Part of a small language model's weights.
Size: vocabulary 16384, 46.3M parameters.
Architecture: RMSNorm before each block, rotary positions, no biases in attention or MLP, untied embeddings, normalized queries and keys, some layers without attention, local attention windows, gated attention, exclusive self-attention, capped logits.
Training: a variant of Adam for these matrices, 8080 steps.
Each number is 500 + 50 x the weight over its row's rms, rounded and kept within 0 to 999. Layers, rows and columns count from 0. Numbers have three digits each. The size before them is the row's rms in percent of the matrix's.

# layer 3 MLP down, 576x2304, rms 0.0385, rows 469-575, columns 960-1055
099:535488484561474422528446554488387487358449507543500452558441616453412491540514445457431529513567472496520492487528516489561457439493443626371486521506556488574504630425459512535537459525456434439508607525476475561500501436492522565516493416576528560550457477581507492443517533469585484571
104:447463471409546536561445498473612475420530538497522542462494620596379466427456441508423499509492465540509481532501431584399519536455456451475506487460522567441478429452554543504459508466529511587509462484552507568552484476499472496442508453437501447515492501522489636499472515517521486523
098:619519485484523488528566571500533538444579505446444471428459505562620459487535464503495584467455548442519548465516443436534475585510526553505520557517550533541541558448536494514502510485500480530552599468497524553514531530550489500428453494525515465508548422492528477537448493551571546495
102:458511568398517532576469431474492483501544490513554545530481511577524496437481543537467468485409448447564490452420443591456578526425491466563577456514378435468533521591598445426490545483444571563524579472511456518500480503500441569586501458495463437466460529473528485480582599494444586513
106:440506538466487513531424505544506432653507570506483481463553491455570452499414508530483420439455482529476404522482553500439574524536529475442469459513535611512486475533499559504507480424534504436497521539465484465610532517434512464555510522476511485498585470508515565491536432457489439479
100:485532470469508573568440476543454424481485521504444398524508529481547527529480538471483538466513398531553528452562549526524518464508491437458562510432475500534486578554514494549562526449477415461515549520519511534429534579513531495416436508507565530663550537504517521459433430488493428542
099:472481555504463478504503434525468560479451563483486575416491458600506553515443530550420461495418476459493492481511523528515505491550464380519495485556557459562479403500479494464538507535430558408535500491618389571541483479412525539469461546491534482526506518520463474428473478456557437498
103:471471392465488499449512432432509510548489490503545488541406512516508479556474511514543426533420530553483526554465494492520529463450541468501491493532540477463488455491600484421481494479464526511492455484391487535485496458567475522528414541378541478455506488563502476533457430501407525506
095:481515530519441491458547520513559492499459489523450511527476454442595522594502572492498482443489531529454477526451587548482506552504529534543524504396445450520454501446421636483468480517480456555560545523510501466477452630422419566517445453387430468468472539505466466438537521546501501445
099:433535526504484456480525455495454469444411477478518463387525571476453506509512551499483510432538510469507458373540519398518520568455456512412495458498521593509511404365569531448487455505590476455569413630447498569426540511556573469477463518517458520526599482537428481580545529448484547550
095:480433436587544465458587514462473564498585582609534443411532553562573517490506537429469532520439446656507494529498450459504545525472454498541523424458505483502462444550532489477492469488445521592493520481489444510426471570544529511482492408429407496482506500435534549480582586504549460545
097:436531519636547527465469471518555516429477471472548452547512480529406406568556512484535471403328553550434548501444532495443525576430429471453450571490461504583532467500441495462509540417571590519498464491531541488514554528525518650537577527528529473574570460429410510477529564421465504501
104:502528548524572517512471448529536524466474547482483517532509541456524520494502351488422464470535492464505511435516511438499492546573546487431450461578499401492457427446561529490441446477508454453519505451568496504532479456474531532575430476589485485477472432585482487493575514458531546522
097:468573570447445487459519471522511445493471671445415547408468535541483458565524544466513486592464514468490600516483570507520477485469473509595513590560531535614439509543487591514599522427448392461578523480477458598476524429451537386463467528538490546482404600510460424411492495487530484514
096:510544509535542459541496456489507526575485554546496503574532496513499553562502571521480534534421511457581499418541514503555549547459508530550499483521527547486543491538533485474542488454484515462503477465575554483485552477522406532546506514427567509474543509511519566496554512512481440489
099:422519576513460474448545490515521494533501481504554428422526491476548449532557452545530421452544456517411573495421490447537542633439500461450565466403567521510486521469465600464490537500441443417560438451444455494558516413496595536460553569625418471507521538445524538500556444456472540440
098:475513605568445431454478414490536527409463525474521440454542532574536553508385589524510550385449535578513506442493519517639505581534465473497550454480482532567490481470543464544565462462473527565582519506508490516540473449434437500515452427491481586481506328477443497506461356438472509531
106:446510495418495568498451510460472572524471458472476522568469548507473520600481505511478552503427511498534443492514516495494603591532424552574543378537489407456554490580437524566471490392521517530427446473571497541488478484532500498559629520516582457505457514446561491442483459559588504523
102:483493411497567438480531536533520387431516503551517495514569443414506498507491401625550508399535618561633556453426457513552546573441591493452571532504481562527453540530600517528500460440582548484470477514501553449542511449398503525442450481445508527543527505547491479465492360504483521498
104:441526461486549511474524501521470543471520483562566534534562514523464535509580475520555601520538452451449433494464506533487536407416555444462511447502541470572479528490536449548494495557407460587424495464475519486560498500527485433529498482489512396490496576445572447481480575541453510493
102:572454427409499477543522551453489576426536473484502519502492424461574467542442550453514458539562479607539475419408494510411431398509434547499428511548598487454493483522549559434425482565524533516460533489527474496445505480466484585523402506514541559399605501458551545481525585506512547450
097:531461520559477516484510513602506525462494560464499497465515489542461550497522584516526505479509506521554538497444483531421594482509537446483542501529597578459558596545462485546482431444555544570541479499449548541550510535535534527550574447427486463474578547414479494514481440578411455483
097:458466470474486479465492625441457469430528471504457453477548571555502534543505557446495567352486493551467550519436498476449595452489550524562455454537599507473478480501569468575495499555564505582533570453538486558637436510560424518430545527424484552472504458486478448503558551558563476509
097:408509481537500435543506545510543480548476449504490585463539484626522441460454535478595455523526476498561493467527462520429539500447504504579518492511372543456508482535536459501499489521498540596469401524487593473568485490549517546500438431415521393510538493475498536482437566563524484520
093:536513411412438445520524454455461457593480465486521561454545495451503511461501495562522484428551436518462531513481440611479504556478509507374485542532593520425442455473518466444466454513433435524537452482497488555507450557580482495443448613413488534526540487533478548553554462505400454525
102:505510552485505521469508490531538439523453487510499463468522586477446472530461485436504470478520494541494550421614485431503472422636477528485496592518518562498605569511455464467473598518477581513518490517535532557545576493579407457527574475509439576473565461528493501492492431510512454508
103:394585461514557542591547548323476519519447536412525489475485459478511472495447446539409638430485486430566563498480455513493500456501529506513578468450557508544543385370448482423452405477454412445516508525493470491472518588438484545574405540463560561501508505544458609513569517456467536507
094:478477431541495530518468517489595487600590493435491501488480462598555549514440538482475412524552476477442528553479472503541552563652494514411545504485491409518548580565515534478556530590497583468539422482382493478476559462477494519503475596484550507541522497462541597436584546487494507527
101:475482492423505507551572520483603475575531579389406521443576421566474531451514475559369453508536430518531390457560493465502471471527559376470566524538557389445622533483536537544495449462383466458492494514506537514399530501543498457498457446453480471556527419449544531493529550455492499517
104:497516433476504543529488485509452477469427484446531484519506560540478514532459505516400567535473484466580460573584531462422473542529417538509573593525566460586487457553455477484516437519574487498442454528411517560490585456450586523511449460395491583537392523535427557489544428552455589535
103:479531467490491420526505536481476485452548439450466470468462474414458502612476525463494436542445572472495471537409513561438552496506493460409527546532514469531518606511563465458554359521491552523475516544451515513515494598401431444415488536494532482497424515419521454461507543542433492434
099:498529513535508496504419538625556490476442586512521543425562421567445495435507533498560463486643506427472512548568505526493528483488392481511519532522431560468521535521532472529412482490500583435446593578442519457410502497522549526495476549550477438499434448600451511522436427524478481569
103:482494534502550406455434510392491479522467455470552464458466474478413503456431546523485493467640492441517651551499525449524501432532579580550429570470456437450546513483518584554510458489547430425536559543592555428566453536475487489568505532524450474519466535481392468510568503492545641459
104:455440496469507482496578512508527539513543369452508518549460486487506542517477497419479551559457587446478509501485502522564543509575445567552534510523478470515542511481498484556446600566492517558538527485521467426509599558545405532431556469431572499572521489411521558518519530541511522487
102:468474567551463468463490532537589497546535476527417469459487519382554453450498462533578554570467431574551482569404489554532468468446487602484442528555479472430516486500477503520627575412486459575490513509443527548475432452497508646452455391413463407506469496468517585401574422463501597502
103:482497376598593530586578531434573539459465530459514511420555527528482537446553455581538574451493527435513584474477449444569535557481469440518471463604509484529430482489568438542474543492468440533542539562415468478551523509522475501517510455470513450538487498547466573560490403510479474549
099:552550570493471571501571568451568540390529540524576568576447482480515558574473472566409520415625456480449540440467465553534564441480529531514520430472545499537490484479387492459537513498470463470517579528470452523465448521490449473479463576543447452499478515486437469498468532478487511505
097:534504500476428591470566559431527565503473499562495544473529482465465502450523449495528557463500590540474581409530452456513539511470546478549511458504487466526612508611530566442472550435518445534510442529454504443435469502544474561486522537543438479534370479434479436515473558571553476417
090:488487557459410523550530468526399485589484570519486478460470447521503436568524523552500506528402462435452464456558514509552515452477491491551494632453395581503518488499418499485552450559592493528583462450505606498427549483459481448525576530491504546573504503509530538462559645528521482458
099:506494440480481505463545481529509460587513564561606524463550493545440491461501556525470548479401451529492520501483424565450549514483496469489393587466429564511473474485533514552490442553516490589457580476573513531569564521454413457617540525496547469532591522486564484529552524517589511521
105:449496477510468465432494505546506460488514516416503420519459525559500577419459453513548461598501485564489510515458499435464460438539469538509495510460538399443515548469506525538419581498455534541484456486444488441483421490494511481520472576548519495492462460471446479478515443536498475418
100:449501524517511458514550537467587580489480550527544552512483499476444439392445454480647484457492545466500498542539486459470555460571519415603430520458580518414443467496573488457506463467408347417541498550392510499442470541459586559517478591501482519508524457564459471519452430556446485531
100:451536508628442508597493448451494542543521487456581489419540466519521508560429482565460566572463482444465506528517469430479536493399490547492545442528496579536495471519512460472421441525499547325473486497475497559471556502532455416438467604470428432481575451528503533555497505443458526398
091:466533615497533518531472529490498637465487524378432540478492526486527472483567505444562450463489454423451462504440511516527446535438468516485529581442513489524462506487437452410531506499477515525542484489558507409596493491551517488477578433535525544444499614529467465513371567470551530491
101:539490415504457493494448503545395528506504466554453502477505542491505521497521534470532465454472423494545433508458496437456598514403478532464510513559432492544445527447459568590536393537551499540498582543519524505458470480478410513555498479578526485616423467389511386525512461575446584574
104:506501499501400441574440464535527552495558566501471548447450413534399473565352554505480513479493562553505440482544541537528508516492439466472524560493476478517433503400484556451462519478438511515507448530548491398488559497541531523503590523582531437529516456492440517492475459529517509583
092:477504458559531537483500510577568614436475446559524502484530396476526557460439518540495545460397572406549543512399561499497504528547484536514530527555471594513442450421484451515458450490472497580566536439426473508556488488499616507507442455504531594539492536571614562549511564533445482549
098:525590634401469546442525496471369571538509455478565497553512502432484555450495439530572436526522433531410476595424519440576484547548430486490556415475533572514401467382536504400474550534421402513517480516467461482545527461588538491471534513485463503514532469466512514494465406450460489463
101:594559436524461479551486431527446436525523427594602517492503491515555444531468534507590469525536478549578486518610542482460530521447512431538495529511474460501512500474481592444501467511526532404531576519516476413441548537482461485453532590563482393574428513469499458506532475490471491491
100:447443478551420606535529524512635472475462499528457483475491550474531588518603553517499382422428488453584438529483462524559469534513525401521462636492491589535460490425583491441489545460495463396560542507506470449442466527532492515434498519489599479439486466634513431518529586462461520469
101:441506429471464607493587482498523457483511428549494554458455511491530419415564474415582388594499424479492446504493417518576487462484533575533531516510581498536516562461620533492549493485520516566548426462430343445536506472468488481407518524514506427504534549528541522499448505495441451472
095:447516333549485631559508494463559489441552473502503467536574463487542533430450595533514476459544515539478489515427551559530490439592448418458482497612581491486477544474555498506527575514458518540440474482542512474597411488543494508435476412535496528472463565533473489516552534542536431419
104:489503464495554530545461530586469590460541452452476431515423485503555599418464461379505512481506603436567537449476458364545453450538534537520517483474462488452449482513512475464498478455492528471580516479575630465558465458478558580469409490439404495519546405459496449516533485425473515467
090:538485452513503543518467503509531534499510388498535535538495537478466620405553464497522501459559464478456447418519498465534359566474533461442429532560479552563568468507552490411419485550518468600551549486522554493541429626493424515434514491521548519492496456615581491491473515478532520510
097:470503505510533427570557478457493534442521483565430501510428492525577597518569404508451556577479495491461350536472469508524529520486541485409511470458490501487578517426514503461435468511527497516609482529497465535457459468475510452465553483454531440437494468494567514455402586563579465466
099:467474455606455465493510515491484621547443480430538478468493521405421589550488485460466490596533480516492524500449447521559449509490511519491438442474542416484462451628557548497513545545551510387521386446498461559516515456496502520487469444479504546497448405553515466462560548472402502454
094:540429527424492470429456517516435587506539599422491449512412527473430522447531540529596428466477494543445459533526539449557543490530475480545492575460506574442477518419384511496533476518443513419510518492459442484514501480453507445590535556469550544502518473515450576497480418508540447540
099:482477494415498550464425425468476384601505516516513403537543466515477477444471492549519475441521441481490420536423471478434509428502491461472479539497468450394512610568541430512433478468532439401453502498567537503523595520474545497496495456395444435566551442612554457545532613612531531531
102:582480414584499519560431498438512350571464608575529502481413484442408579441484426516516552547554459491528491518587478541437504518443434412573539561487536529523474526444438613497469489494501444502458568502564565526439501455514648435580557467505491518570414440535531521436498582495449536565
100:398525432460543537588520516561431529558560480565499429558453464491522524596556436417536492460605437482531489498476492489422455447465538488489548458497552492501503483492462438453488536525417548381529465487558507532528491430440486515415453574573419535497576463454465513578472372502529518542
091:456479648481546559483535545406506538502510496547433433465511595524446409464533553454465471470478445468583538488425522462496503553494524479465494448457572575443569489535569376542486536526412544518574560555530451465459521420586435524530536542527418479459523497547443532539586510485525459447
102:405484502587529396519509539448587436456468485491444452590466500364525547437478575455436519587492517530504556480519547513510498536454527469531446500530473539512446443519537567546488516584569445430546477556425436473489507466524471439540521483462428494588512501475493506568488489462509508583
098:528524546506452474490498510450537509449488494478504531427509546465563488531443509417519541519477506496448593465474474478510581459543495475554474523512484464566548435521480522463494446515527502409557551532469458513439478474471552444582480447571490429515548395473536553486495438570469568525
102:546458606533507531535530553526422554511493465516492488600505567566420507524626509433430451414532470515460464510434550538473512463550490433454465527458341465480489570481528543571507492473474529453509458500449507510502598527484494557519404451509500546506455461576482427444518569524451520533
099:518400487526567472385552541566545462637491460462534570571509536508549504534529499393453411382410483527589561497505484514500463515542475578570597517504509566523486508526446540535467533443512540619476559564521424497435574460536463470488520455499480547408428523489437515475472547505582431486
104:468505455479472513568498536481506483538586470408549468478457602409540480537493433416537546456375541557490499512432541537485480461551469514442556556499563535462476461500496534586502486526511499560471554491515473380546508575547488541500494471509521493519483547467483425495513402445435485476
097:444545513499492484553484539450469500465536511531501467474482435555520496499494543433550472547595512453506441426496554490501553492458605527465528555503492548576397489508500486512572548481535483484484511523435560569483552409454472489525485480464559588477450536476490533492493363555565550554
102:467492493513525511628484508527456574519449509489495571498507456532551608520481504563511439515521516538505479529559488476396440419471567487549601540523549447493451417544530518548478515518523479432432456513530563495488472490462541558439482443544488544606494548567528546552406484469555517460
099:459498535433471495538404498539410549617452525489482481484441483401571580546507469468497485493527548501384448561584508550532423519437549530450553503552423543532507440570533426511591562522578522538510598342437478596466449492548657612475467472512437421468459518514551532473497566496461475500
094:495467446405522464573555526589464502554569509538452489602466555462510529640442522498476414452439514504481615605483518434563546509598568462501579576402580510420555578478440600558500420471454559514419450505448490542531537514541408580501454476431587538487470593453442523440467557582494563484
097:537532529518493455506542556540555598500483416451554581506555532450531523475552501570397495510534554527385544569580519504497512521460596471470577453443542469454496465436511472528514498456509514454450550476461481548472487587526484456586562565469536578501505453472543437526520486480482555444
106:451525605464510497437459425631480479384523548546483467486509549460436525454456438486534540567501461497499462495488538501467448491453453419500445510487544522513540513459505543420492481429497572513430444533465496590558443507514647493607466476506510520531518442441513589523451524389511494484
102:506519481506453497558426537444504616474474495530510478576491422491509533406504477432535494482532520443472474420510359475505512475433489534428438423539458530435513471485531486476545507561465514542536554478404636405606513470478533522537470573551460507511553473532589551458524420497516521419
097:606459427545556437540508610443548411533500482534502503452391466504556464479520520436486608528551445517380522477486514502452466546484465563496422439458482518414513524541443522521480510519431522492459514475559487444545531539514535478557491544561432520544480566436434448495469481525516387447
095:550486462465454384448562474428537567418448525487498572430498561435527580435491370443525517446494415550498584505401406568526545529652453462495458419539511458483519519450481443523444466630426620604597486483421485458470475468538522511575572475554575500422552566507556523516561514454561526507
105:482474527487451506476486469562533490452511553418569489475585547509414510392524562447639552660453470404529438413470489524513460532530520507499467458458481465472475555433548521434558548456466522557494472434414485580517436464502529471514437489484517515568502502479438437506515464495557442484
101:432514483500479527475436503560551494567534439609445434548544500443424569343465480574519567532501470543541544467513464519550508501447424418449511440475504519458541527590560431451481516616499398543449423539548490565597499433476498550468524423546459538448582588525543550581513460557521537577
110:506458457463485460424529550528512556592471473490552518529554497589620467523575440473465485457483470436510471427415460502501493472480479470513538462506506525552540442568555495540406489539467535564493515533473472473516536507555505555545541494469478476447476522511447460546576495485540588506
096:582607490536425547596527516406486536553455494503468416547493512500516519498526534460467495586450547424564524513370558496558554531638530497411473576547607510554546521484515542554422460451519558427514557430517518481569501456545464560474506636481477566493510470534527487503532517529549488433
100:545507584560465436500533522535531500404492513485534484500466411485549552480405445594593607424471525463469438482630521564496461501518407437532594433533369547530467492551510509453504443508570483510509381529497514524506601381535510438496545588520429563428484394485479476513458480457492496429
096:523471480512513425461420459504441451500503459497544498538408444496556555531583508524589603542474455526485549485610485475525498530483511571458430580464513440489559478565520537474484446494515558529523530530520610475659482477461536512402476548443499463497528514528450473480464535454516498582
096:595498420477452564418401575511464426527523484587469594519501510427560440411450443436494513470414561544479379532435543634478511370484581521468579422475494510522520553525494497533545456580432425508397497468432582490522573526474461440495535562455515493456431529483495468488478546477530495491
103:533530500655495560502472647487488529389621487541491487454464494403608566439491508556613435559518488478408394494527516622533477429569553549561475526561540498394482574532482469514410430441498549550492403567575448418521440480560619481461450535451494479438515513519487474473451483553404542564
101:463543505484506502549443512506505505513535467427481517510517497424583504546472572540517508431475480510469469561505523514510558616552538544492492541497514597475424452460496533483530506525505472512517447465539474586459505554557407473455516572510499511503585527383440499484524471503452405482
094:539530576558403436489433571489484567566417489443475499525526573492458457549449475511413477505499527534544576507543534597495499689486552558563577509576527564469503549612549521523523470589498506540535424424521456489510433405573469542459497555514448556497415539558450507478516422520510449501
107:548453449453500557419472556598513471517527475518550529430423462423568539467526449516459595465545511471412566433422488479562475563484513450492600409455499439475405478564591511398519426472505631376563510563443478501493468519511417454429588487506474501461322530412525417428528502494566466548
100:474601520514507444435419547549409380509499507538549460575464564598516564500498545583527436480406481573511466392494482513485421556433543506467577423483493480551486486547494605519556557483451487440432462487469495491548595508463493480595469497500466465539492518528526538403509495487518482561
102:477401453507492400535501538482466454582519507455447488522473486543473446483625531447433471599529425471528469555408458508488479562460483483533519439500460547530552559478473383491517482592519418548563486553537570496522523511478442482605444500453498500547466440529578468488427472483609538506
100:492507470501475443556483522473503570485530429530415530441510541465518525487517466455394530478423426574532526481434461567508487520482555513489535501428510447485470605472475517503511527542485467618466458405532537581480463422557402493406476411462474578415421535530477540483439556586527487519
102:483558629539500522577539534494479588407485562406531486525473550460347487570477451478524565573500484444542443456500485561471511502514448450531519481414579458467546484359488471539464434475472499545544423538475476543473453546528443595581520465508509479499506447491570526485499531532466348490
097:538486446528485466560509484502526456512494512467490495415570555487570519509543550500507479541457461399493534481436500511387523494527578499395539403495545519643435543508536381456516440516463486519488459415407480541552488539444493473512475535479494494491391429479466499476464442512517462504
100:539546535482446495542566461501490402594503512462512459435511574511509461493479598462485535471538478591539427543466426517587523610545475541596444541534514458452506524446434456457499348541451420428426409508561554505462500457513502536545492521512481493478549568437397487557461534545581395501
101:547501445478542611515432499489475495471405536595457490492560587462432544454565541500452559453520426423507436477519545537496518490556536634477456482460526476395521426528520494524483458547518494397532516584470395603532438476480466450459490579523528495489466516507536413495519537600500516471
102:489484500562482540490490485481506505526467513483494477447430622390491423478457483381493549469512498452455518489480486560514490535539503453539522584459492531563487457472518514476582469477481549526566493483496473479593494525465476575426485502480547424474503473483518472524508516468539589402
096:522452473471428523490516518462478505421514506434508514474444505464484464538438425476432469497570473586455503499519554521575526558575496432489460526453536481555578433517523487415543491456447547537459487477434435427541447453506471500465487485552521500530546427409427488591464409481458420543
098:507510448473466553430606519421473448491508466494503517500476447383481448444430557598496524452508471465579509513430528457481509546514493580591549591519444453549494522481513481578571413481451453522477475494555539466509530488549454555387473477482498517616590582519480556443549480525432394521
097:507486503478433477488432525497522461451437452559585563534481476494540526372445547604498580425484442480475461527521519597487483500491596485487491452453508514515515569604475496445424416554435566388507562497461495540474415509431566486513497582467425493503537534570503528518510482435549495504
103:451487561489425444543528551536535525460510575538457440588472509491439562443550469471442487533493448506446538495483487542474498597437547475477515581485497377424482516523413529534458520475451531491626554542575475457469520540646505570464538473508527470489563504561482473568550509443470471557
098:578499458437428501484434558457579433540442515434449521549483559510462549468462438532511450485523527544483428466512419542514514575472485500536407479558478402551466491522571439549631480526367448471476435474525521444433555475491401579498515612494535413558530467577488547446429448551516559558
095:549387512430471453506548488524504566632491472436547533536488490558485509525493471498568588528466528445537500472439434574459556450493431451471519496491462511618489523479542432588391450544454531589433407338620510445528519509524484501469500557534445516518371479551501524576582512541484466606
096:445465498473543517504539471557499434474579598487460475436569446475513568564529486572475545434575450496607497562455486538539512544502502407458461468484567490509523472443474509501458487530506501589458467428529601439532534498527455389539544438497521545483559546466525452534612533507383624374
106:544556416583458423495496493441567481551619475497532486503576477610519419505407492518480471482415454481489593527530421599530588522493544451613474422435475558466461570441459412531489509533527563501477486367533561506470573528498461465499613522498496477502548546450566511472578516622498473502
100:529529472526525571465543577478395554505526513550556530537621547562421574507462488461422448468583428534517566602513438483427549488544430431511506528513409484512569517578400468509505523513516536426540546492480585435541521506571479528459568496477466555539500491483463483530527444520570553556
094:555469598415524569581505456542433538622429468540453555508433527478525516487603514504445456496573523381500462494567536521530384543562578441505468410484653456578415453514481500441587479504348426416585441516424395555464450503504516499442485463531506523480462505525489523494544412454473500559
098:484435580574464468459504523430509458618494509450513447519484481463518518512471436513514538481473505516531573454520550536430506528519459500439443542524596454539516453523440563472508487549534449514459486423508448467531496511483508585531518541492432528567444581461553573545480477432558588463
097:418548607594529524413461439525417518494502459536540521463546447538471541435504485457420409478597405415457422494489449525495455477505540551460459491437534479445501495550557483474487458500451560465381512468452532429544473520473584489542433486508482488556573454521546535452437461470503542535
102:470513505536493474588527406594462541481421381521604428446514486550525461488490531489456518501494541484487582487506549431418467428517463526484513417566610547414450478462435560530442474514518470510496473534439552468469381520580421521492540545488534576458498427451509447430512433549532514504